python train.py --norm_place="peri" --norm_eps=1e-07 --bias="none" --init_std_o=0.00312 --lr_mult_o=3.0 --batch_tokens=65536 --max_steps=5587
Each number is 128 + 32 x the weight over its row's rms, rounded and kept within 0 to 255. Layers, rows and columns count from 0. Numbers have three digits each. The size before them is the row's rms in percent of the matrix's.

# layer 2 attention key, 320x320, rms 0.0678, rows 208-242, columns 160-239
101:117121117147130116133098096066135093102136134150107092096133152142171122176117167162130152132090129075092136076095164134090179117142148142157117072149064151153115127151083131092140106135161158095091134135126098145195120174141097112148151132
098:140138167136154200171144100140160091124112117126174109084126179170129157096130179134149158169127161090145108096153089105186142133069184163130146190116133098151172162087198098144218084147124133134117086106175150143130177155090101133167152159
112:155103135156148131083196099159140043092159090064113149109167161088132139152116085156144075131166095117145092151097050156157101183089125120159139118077139109127152105135095098107168109161125151173131115104093109115117125125114110161176132207
100:197136077105145171170136087133103100169123146139113090194120183146098117169136104139127128182137140098162146141106110137102119152134135152146128142154210110097154122131140122119102142103181163176115145133127117141054140087153198166142097109
101:114102156157165077153099122135129154098124194109105177167084093112141132093141110112082124130150163110096098152137080086069119130088160111189156149128111132066108120205123109136176109071184143062076187127154136105142149130161151132112128078
105:172143072113106162111086145080119159048168199107136096134131157094109077179061106062153175190147098110090136123093148107127124117133106156086157164118163139124144139088114172152125154103111111132172109172127082134107139122139157166109143148
102:076056146132129113121177095146138133136173151149108185137162110161133170130149140131140078122107126129168119142179156150136193114155150119073107101124124097143113159146145146136142131124155106140094070128095178125105118184113176059162136106
106:151140168122100125143144164132113101149146194165100111100084158210120136117082119122143148146188101158102131070148112110161136115154086207162109121155123115053182178183130161115075110127119146159107141113145107128135147129138120098115169148
096:130094171113082109117118120048184118128134144078124162077129126106088094093103111127130126120166124160125129124073138169135096105099158086102063164088093182162151155133137129085094133143097085111169129141112088162112107131107113154104102107
099:118156227093088149086117101168155078130107170138186140075193119119124099038060154138108206066123159088138123128203129156163091105135164136146124137121139215132146175164141129127116136091140151111113122166154126140092102114136177100136168124
106:113131177129103187112099116135180140100139185159157143119085102113081081136195111127174116118166032144120124218120160082180112153139125115133038193156144124124114143130152107179188161137037140204165085121154159185131158173072155112059164124
105:164188155173068135136167138144128136110109105111107165155087157168172196178151155150118142152099128135130097150184106194127099111165098133149167121058088174112064147108177174126103112095148176093083140130182114166165111151137113170125138172
102:122120099167118097153091107155116113100148111141117120152160160173112103109155107108158051135148174142115175159097178126123143138106121124187126166092088096127129088117049091160145151153164136100089111123144136186204227147197106020164201138
091:105095089071114061121105188114145080115136127160175202148113099118128150112120161116163110181139168107122144066094111103047151158145143165160114119145161132136182167142195089091111147141109129130100098124157103134181129152136156134149122054
102:131155097070107183110109179159141097100091090027128100085139156122133137163048066095124112158142159172107129107115140145145147139136097097098046168110166143122172123156118142095151123149107096176145140083143124126119138141116121063110124122
109:128160083184172110099077090155178080162124113167106115207065113133049150098103108174137112087176136164098107159111070062170095134050163160139130183112145097083154178104117097123149105117179168168116127145151086183131166093179136103157113119
110:139086161084141148140122126098161125113174065118120125106154139078184158139086090155114138097156085136081100143116033134131154149090104096169081143082168140090172155108163112138174110111112088120146115127112134092137143119122169123122140093
103:136147132146138136194099130118109069067154172150172163096125149109122108121163062046151166128100138187157127119082096137099075177122153099095112153118079056151124152149147093092105147162114126168068179128166055140180089168163157129102173079
102:158106093148135106110138099079149112125153072154178126131160133105123111153170124043110138109134109091139113100141046138126076086098109111135144149106066161149128148164076149099096184172165144155138153157098142149126111125093114148074155102
102:082091105138109140117156147106106175195161113106149085120120111104130094129110160169179167065085120145221153104063186149114098070144137160138146162133132164144061070159127100170129093104122132137150157156106191142110129088160108091146143139
103:165125135165116154143167152069177092137171148159089081082165139115132114129169152087093163100166143158156154110163107116098103195154136073143063165114130108142148101128148127076175152151109114061125176105179140138121156093121112138150134090
095:073114164130105101093167097132087115099111101127089147155153120122069155134102129121122101140139163137072099144085194094127182155092132110147162073111154104111097154146070091148146103126121135101137170140159160111116193101072142097111156105
097:165169124105094147144111089111184136154077091128114172095090094192106124114088101093107129163202156116140165114130158081106171141121102082182113148084132135141120130133156169147087144088181128087091105129065150113126129150119161153144170144
104:159104151098124101148080114125134156137159094154102063144192126122143153168165103140132169103124130094097123142149146113165153111122078141059187131101145111109114109129094109167121153116086124137128150125097141125119157112160105151137087121
099:153153165121134129123121116120100168120122058136130122108083179141163058188144098143125125063146075131212200137095138140155177112140139127160108135154157076118138066140151167131198130110120123123181130117091072127088110134153076117113103107
102:162189183149082116112112146128094165178167143092098135184144092063127105199175100130115129144060160117054152158129077098085064125114115112171073170163137112107131115165153138149133094125084097116129156089132103087174123101092075177160132103
103:068143145139094116144187186143100154138087128174099120145135111084103114181116097135087146192182184163088144158178130201118133152180199122133150126137138149127096155161131135150084171155115105167155102148174151140113117166130121115179129095
110:139078127058080141125122135114152116103133083202112106124155136179119122119107104159149093225100116208178169155138137107126130170143145177182135147166141064114137145138161094055163135117103137135190130161142111162070168108142109205114087065
101:071101204121147168132141174135135117164107123153067153177111145100084123164108098161117166129131147130163144126083126114123120130172143137136102185178150108111087176122122100155126097146069162107174153131152154081066139107111142161154067150
098:115058117169137166187137159092152151146101118121118099088118113133062057089164149166139147108140116117129122084142123178148142071159112121153174114168096142193111159165147107147146105170081077108177148166160177122114149178097127097123145147
091:068137115209114129138165159148109167118139161047141131088107131099107118115067155114112128134137132099074149130144109124054152141172121134119176082152135124135145108143095085134109192123160197101155152117182162111152176130159172119148153120
095:132122140115192166152127098173151114111122140139095186137109097128145202088105128116204089141093129060173120130138099112105101136155130132053093147189125157137109135083159117114150173149187171202113152100133098123093178132198132152118129103
100:110143127101111101122104137080107132175113133097086107180099137074161172124085071148153172076134185118192119160104141126157130128147127175135116154126140093122159161098148087152196181094129100106131139065081122142094083142165191131164103096
101:133139152136116096148093139214164115110148153104144123142127183160127123154125184099138147113088100117086131153074041091088129115062108115150139131087086089125098129142114157086166113098118138163119104096143116119171162191143162132125071183
101:127176092154133090114146129126165119158136194150112108136183138133119149101133051140153125130152054125107140079153154094123174165163118155123120069084154129126169145134123097175144166159127145114127094084153112070127158132130149128142118183